python train.py --n_layer=15 --d_model=448 --head_dim=64 --norm_place="peri" --positions="rope" --rope_base=10000.0 --qk_norm=false --parallel_block=false --weight_decay=0.15 --grad_clip=2.0 --warmup_steps=337 --final_lr_fraction=0.1
Each number is 128 + 32 x the weight over its row's rms, rounded and kept within 0 to 255. Layers, rows and columns count from 0. Numbers have three digits each. The size before them is the row's rms in percent of the matrix's.

# v: layer 7 attention value, 448x448, rms 0.0382, rows 305-319, columns 192-255
# o: layer 7 attention output (transposed), 448x448, rms 0.0377, rows 305-319, columns 192-255
# q: layer 7 attention query, 448x448, rms 0.0397, rows 320-351, columns 192-255
# k: layer 7 attention key, 448x448, rms 0.0395, rows 320-350, columns 192-255
v305 102:135083123137219146094101110115132145138172142134128087159151126118148115123194138185135130093152096094125103128153141150134096135123143139130115094072130085150106136113152116087186179165105107
o305 098:071164131162186151195058133117097073146110129100117160157144104137151114114137104161107152097120126122137122188141144139107144101038125121168088148100109116166184157139142092067180151130101108
v306 101:157071153156058189168149148114150147150070140146068134074173123153145129146101147136139161159115148119118150115169129179143104104132157126093110150156124154145125081185094125115090109152128083
o306 108:091069110142131112108222135125133146142090185105044096148162129138163092159104125154112155147149121159093127179110147152167125142080080098117171038129171142140114105180085158109133157172143112
v307 099:112174111154054127126087116159131130139103084132094141068151125108155126155069169081126143090117173144128170143225131152108159177129110125169102200158124136116132066146153134110117057118185157
o307 106:128080116124096090093188138109161172161098111078107077094169149148138113165049076125123078095158119094135134139069132205169146159116152136162073142167139134122064170195119161167127094159115197
v308 101:087088108117109090078127118071107109129185124121161134113151122150107161127150140123044144167151104118132192152102096207119192156135092103119091096108121165151167137109144180145177099139115119
o308 103:168184164161073124087122143093118114103135103094095122106152139153140139103116118113101122197087160121154110149101141196141147146119126175113083120136131152119113106083171092135175144158172141
v309 105:155113118129074119132158119206108170149201106108099150148112137159143160114092135120132173070144138143141127149088072163127150164123178122141074157121157117179169178150142107155150150180114097
o309 110:151131115136068235157085131153128160076136086117078120133132165179119144096069125126124185117121116128165109130167115112083148166067136121108117144126174112137198098192149095117120068108194152
v310 104:091143089110144147116107153133104170167137121130048139166140091141132119183094128089075154131122124121120119096159089096102118149127129123097077112153138106115096120176151055176144143156076168
o310 111:111127071109148126105089096145117165093109130163045093124132130175159155193135082134123176181124111150139089151133074096116093154137092087134184082116147086157175127132147100184160165150101160
v311 102:141187158132190144140159133180094095099198136111071141152126136148135144073127124085146085091180099196161093075116112119164097088141118076210137156094112093098141159151174111124143184118112105
o311 102:114124146099186167143066137144124094139135132187136154187109130151114149170121116154201094090115116123175146076175128065126138111120148088194141177089153159148149143211171131114124158139140080
v312 109:118106148135178102148121131138156112118117144139198168102127131066092176111145178156133132179133111074135129152101185124132107123118101131125110080124119183131145175198163124130142127152106156
o312 117:169123080195108063112075058095120090088105118133104097121116157088085143076155137197126106119103162144100152144161177135150142115135126157124156201146116167077115139156139125190147137142143119
v313 107:113188137138177081096107096133119089074174101053158088130144131133168110150156061108139091073121143137175096145195132177088176161099119127164111118102129098103157113112173114140142128101198108
o313 111:154125232138109140076104172161111073156126143078166108125169087163145104151138089117176154131086135115196137107133118151178151112073147114174074114106110167083138174083183112113175139059128123
v314 104:030149161214082121165148144134093102183187112157153080095103135106104179127115131102092165110130103152140072123115128089068123156074105085135131123108158147172159164164040144102111145153066093
o314 109:117060216149127172128175107109124142190089131176176136121114149101139137099086102085109096110150130150198106142151129149136135124107127091152085112079165139144155105130149114077159132085086143
v315 097:139134172082122122098114132119117149136092145113133088164105138131131176192091119120088096140093150100133129104098138213152157154153114113115115099126152130108165124124102134121052099083164147
o315 099:097145098176142070073126184105114134168066122111103090124081131098091086196096132112143102159147139162132147122114120167167097182127162099171114143168154184121145136128088140153088030155118119
v316 106:136176067078147147113124104099109173121163142111102123163132108123106168128134098069178052146055158176129135150141149131153149092103092112184116162122153157163108139170106161166168145144087086
o316 110:092110114126135108105094086172189115114109108053057115132154122079054099220133118065154070215097153213107107089069156133157141068116140141138152090151164088116079192134187129128103164121088139
v317 097:100141155096095151073116118139059050044172131075165069151110160119108157104149139074128142103123127127135069144113126148112108152118116061178152091086133077097144157077119086118144157131173132
o317 102:126161197129128156128177127160101099133129179175155079136085158101150122129143114067180108108128140092166106114146158156142107163119147128155129111074136104115090178037207098102144115127125102
v318 105:164188145117097181157078122149095078102168120081068121141107073102089056112207145157108131070111130159101105148124112108125178157156139123116132122091133140083175107107175179073209156114146124
o318 109:084091107137171141108177137114158078108137136132158112137164176167084131098162114172152113109114149115115179083112183069076157164157123108122109150120137120106107148129200121097148152154129127
v319 104:202124115158154135143112102083147126101132115144203132117164116146138126107091175189109154166123126137128143170124144108146120091088111208150135067111102202115204109138191148147192130177105160
o319 109:137149157184102089159113093039097153137118109105121176139123142142111107140157131181108115103084143145099136159140142180159122115157120133158133153095126193077171146140188164169145132180146114
q320 094:144111076096142188109102186102152082077099150103102125075040109126147101135155149123147145090112123093119132151126107081166117114095126186111121115083109191142131089201143112160104086176190145
k320 079:090113153119110084069135100180117161128136163221117108103104122077148121066082187125177096086166084176181103114107161113116150074104100112154076130170142154054095131148107086145115165129076128
q321 081:099143176168098118114129094168128173094142130103117149165147095163114138118125119135104123119160130179130113083151185141091162150096096153156142136135143112122087183121134110099112195108120135
k321 079:113108101136107221179116117101054150137165089129114074104158130140145117170097112127151117213123176131118129179158101150168108120149130154094160146180114129127092089059095121141122068164188145
q322 078:137158086110179188160164120147064148114135112105122133162092153109102124124094139107109163104158158060111101134069122101110136101149151119054083140167107130157111103150138124105175128117179124
k322 076:092064130140123093117074203159199078070089057138114125089109088167134117120122105161103186138099113156131119128191111140120153134081138155150133146110097112172126163152164135055100138213128139
q323 081:123123152079113149139141169078134136122141135156115143116097128155143112128157128136136118120085130086135133162069171132074122140115131148089154146132116093130138098168128162187146133115154196
k323 077:115156156143118075064160135132124131091096127202177127143153106133116127121173100124143159040133103131150091110179123162151141132116122173136151099087115088129146130152101099140085145138074119
q324 080:163114155124144189132154137188087176088115138131119122111114098109147052074171182131091109177145123094187109160141102110112132127144217127105137173149113057085149153147140149092134115096123201
k324 078:058113153129170068111087129154098093073077112158152129106071091059103140129112058104149123095090146140105125143182138128073157133140110155153108123122100137186067177129161114177085110158144132
q325 091:139137105122123131177120126133136107081102092118107124074104189138185106144084150163106089145086170068113096133151074104161105087149191155101070157160093135113121106146115114116154127175130194
k325 088:127158118123171130163084124153088105100132097153084113119156112140139126074124050165162164083140125130127133102128120145137145122167099137134118141135094147153122107147156097078125164121133141
q326 068:145094132150123119123084107221101126095122097156125138188086129147093098129121108094107099095084122099220151104169124109162162201136098154152115177148121118121115151143132144125099098103153132
k326 073:126151167116171146086084113147091133074045045132098122116087077094136114070102114133077130119203182182110177140144170157135092082082132144099120086133140182091092187076181122137113159114145119
q327 088:078113099186144115081102155107090131131165100167149161147146144170091157084116142083134164135103065175084081114164190131135114092139086086140110086068128081172140099136095140098089147151090121
k327 087:123103119111084169082110133046089101131136109129103066104099083119136070102127152175069153131157197155093201113133119142208112166141128148165120151133169133066139149107145134154117126066176126
q328 099:062147201109096104174119148058130142136135131125125085162042177098157111144108170175146134111104215098058073087139146130140078090085136093102141170103125132129091090118112129144092134163166131
k328 100:057105100197127119139133123116137103173148172073107102139127128115158079160170140102120151124073076105106092119144084120133175195172131093156133144136119112168109071153140138123173113092124108
q329 102:135114132150148121107086153144105083096083144105062109078084121130138095092113089133081133119135119119128147152174081149150139169193135134055117154112138135112103093137123119112158074111135177
k329 102:115181188174132174162159150124090106135164107161178121062118102139131104183117130177147098105137117112152113111155117055088121111116135134085095104151049161112113116066091068106149057161132141
q330 086:145156111132074170188115131145152119118114122114106075165082103109131089091152187108103085152183094117099139132109149124147130139144117105089152168168152178072165126152111140142113103136147114
k330 106:113097177151141112155151156072119166086124166150142148101129092099122178140084150168162153075058139078144118126132113082117151134145129110100092150181100093185079070117079137168141065188096181
q331 095:122088124144176136037167089113119112125140111164137162121160129095087121120141114076131122181112115168115073167108123186110161117091067097150130079089143059115162148092086136124144111074132141
k331 092:160148146099173148137143092148128141074110108122131087188148094131116180136143146107148109153068110141157131150141121101173121113146111138160150155124143085080128124150103125126107120135133201
q332 081:132152134101078108126122107171119132159108169079087101108156117141113125138083128123077108169137115070115107125113094123133146174157143188074140103166124142081137146162163099107128150137129127
k332 114:131144137173157099138192168112162166140122155068193138126227130140149202171145102122154116169084067080155118152097136108126162130168170091116129138099160082139133074132103123166112145199112133
q333 084:138131096116112141094159137083107135146146146117208093112127104144120091142137117131134097173162166096091135106122147136081141090152153149067090117146105127175071088163117117203168135101094105
k333 069:130179146106130127148167171141154167110188196095152172120220112138134185117134103154133125135122117068123143191097177155107153116167159099086137151096153097130160139117114144153131182145128162
q334 085:167120173087110108216160240203118160175116124049180148144168116169158145164142116137138125116072151122104086060096102067085124119129142081165136111151147104140132113092136089138150154161103157
k334 091:065180103200124130153120142181165090126120146116138066145176138166126129090096110087116134124159090171108089085185129118143106118098092155136162090145118131123129092116136158073135163183076088
q335 090:106099084113085080082107108124134152111062128136004081126151147086125126120108154140104136142138125106052083114172119143156141097153132157094196142138163125106094100136120171114109109109189138
k335 096:087104077160108112127169124151171129153162101106122131138121140136103091137136157121135168123109112161145097144065119073170137122174136086191099130151139146133026088184137089087145147096135122
q336 081:084112177129136108083145195113096132160161123117130127152138119127137167119088142126181142183125123113065113099137143156107172041121069084104107139112131096187096133066113169155175118136121155
k336 082:107098150160125122164132148132129079106136101162143130137097117119090081108130148110098126082167121204089053115163089113166112147158122151141179087165183055141083100125192119070122157079128131
q337 126:106112139105119193106183189117121131143147165097136101127205106105159133119149134101083101204155092094106132165123196158125158134136155123097141130156169071106106103150124137176146153125118122
k337 067:145108129082132122129146140123166134124166152152116157142162140109119166165140091103158156154083133088127121172091152167091177119139154099162139128118156084133172152144090117179128122160122169
q338 094:135098122125130094139134144141059092156110108085110099123165123110038096135166160117193160127155128162126144115153157107166120155153168130088137192051123147120077155163135110131099155085100111
k338 096:123143099148152150051141154166154153088083107132115142126155108144182174171090056218076120138144092115078120114136139146028167107097093145105109183138064118116076105094129129139117153081140121
q339 094:119113137150205086102101179104087130075125152143156148125153077174094134147163084144123171131106130167198214157119153140119113090143131125118152166143157120137096147118079121133118119104166102
k339 102:061066103124150109100212179098111150187106181138194089175169074103095157136192148102149135144135122144129081110154130132145168111127139127101158154124159080154059118140084113147152098093097185
q340 096:133131143134162140147163150184137174175100169087179146154130151186070100131120074125159169171174219147211128155131156114109110144117095101076075130152076124145127155170161126101158117077111121
k340 095:073144096141134064136125193114143164130114142163184189143163137110092140102163139138108057153173053088132142137159145120116129054103123102101095101105126122128101177135144185091137160093098076
q341 097:120082138162148092123115116201143087152153181155157140118188114134017134088165131091158172093104117138168122177163159120191171174151132128131158126154144071136084154111165119101099138082075132
k341 088:189134110114131101094110127093140109095071132144102137114109149143134142150144068110125090173069111130174151057117183138049147117163120132196118080089115098148133169085055160176069063131118133
q342 096:195223138052098157202162092146138083133112089088155131152112116145175138140149170182071117117142142140085110117134100101136125179112088114120116132128179145080186154116137105142142119140128125
k342 097:152133082084115168117134149129142176063128121098109110113141127160119138098069158154151143120169125098173177106108118139105095147142122125146130165137140160101152100051116124122104117202173127
q343 100:141121115093134133046121152123161144068103110085114063141087120151171096154104079141049103122089148083093144179152131119109126109113099157090150107167131137125064151159092158151162119082110055
k343 098:170097094177100155195167134125171123118134139099089155170145123145083145090121209146151166149116122160076157134069169091190096109149164096082116144130144082117159092207139072050105176124173142
q344 099:133067135145149089131117167121139126149144104118140162144173134118111118156139146084161093078125156147153143033093146133085173165074137132182104130144186090132107184079125104075148143135159117
k344 100:045149106178161123102118165128179155164076156097164055138134083146140171098155118115088110156061152159152096128122172147085137142151119133145147101102148081147136140097068168139131031117079127
q345 095:133115086127111156151118166154139076086117147150085140065152113162163177167136083153159134114139121186156140110098145105177094145168150158108131135130086165114195123140153117177097113142210094
k345 092:161193166148169130103131103138082143144115073116127168093145085084153141148103131213092095112136192068130145139108073183095113125098104111131109129129076136110103179102084160139109088129100131
q346 101:094061122145136103107096101173112146118162120164131106100133128084034073096165183107148148147156110145174096130117109127090136136144124155142101114123164124129129133117157148091077129137088140
k346 097:123121214093100111080092123133129169104099138166135132108121128214129192175113143162140117153089122106150167100163096094069055118059096133102081080111097167114145115103130159118109171111167148
q347 097:163080162112185130079113153080116112089122129096124127128146126112109137140164052112113168122133146176175150149105091124147107119173169129127159141123147162122088103192094097156108108117128182
k347 100:153132074112184139132211119132147180140150120146149171173138071093127125104131194122125103132187072118113108161154077144107151126108068085101115169099135080164120089144105164112143161041102172
q348 098:130109115162141199118140102140132159109145112113114135123137116121114127158136143142151148109161147111185173179091180139132188146120160074145059123091127142108116198147158131159147186130170114
k348 096:139177099138119115120125146160108153123105143168162167121095158160140172101120111163120083145087157132132159150140142140061135128115144125121108136077080122176167143074097148160122086165118065
q349 098:128051119202184131145109139150146128107130196141172094177090159155072114123157117110129130117109121145143119136115127114116140129181142164128119149127139130137123096177104177116070124140139099
k349 098:141140157151138105073074105151111074132124120159126174092123100121120085127119134128176147215137084123089132147146065063099116087050116111107145123151107070133121127117103098070086170102157107
q350 092:149133219116172080084117147076165099138190118135104067143073135093144172162148077120112109085129146071128117144118159137110138152108102111137146124091110139121133139177127100171124077118111103
k350 090:150166074129125142117084104117067086151130171130102128097097096143113105106174172083076146152173160138087081115118141108165135163097128139126099103102145097157115102104096181158172138097102131
q351 092:124125143113104123081080127098090120129138136121115136121085130153088116172139092138148095164112162088091132068172108123116145123116162145120154075107134056066092131102139090115180124122089091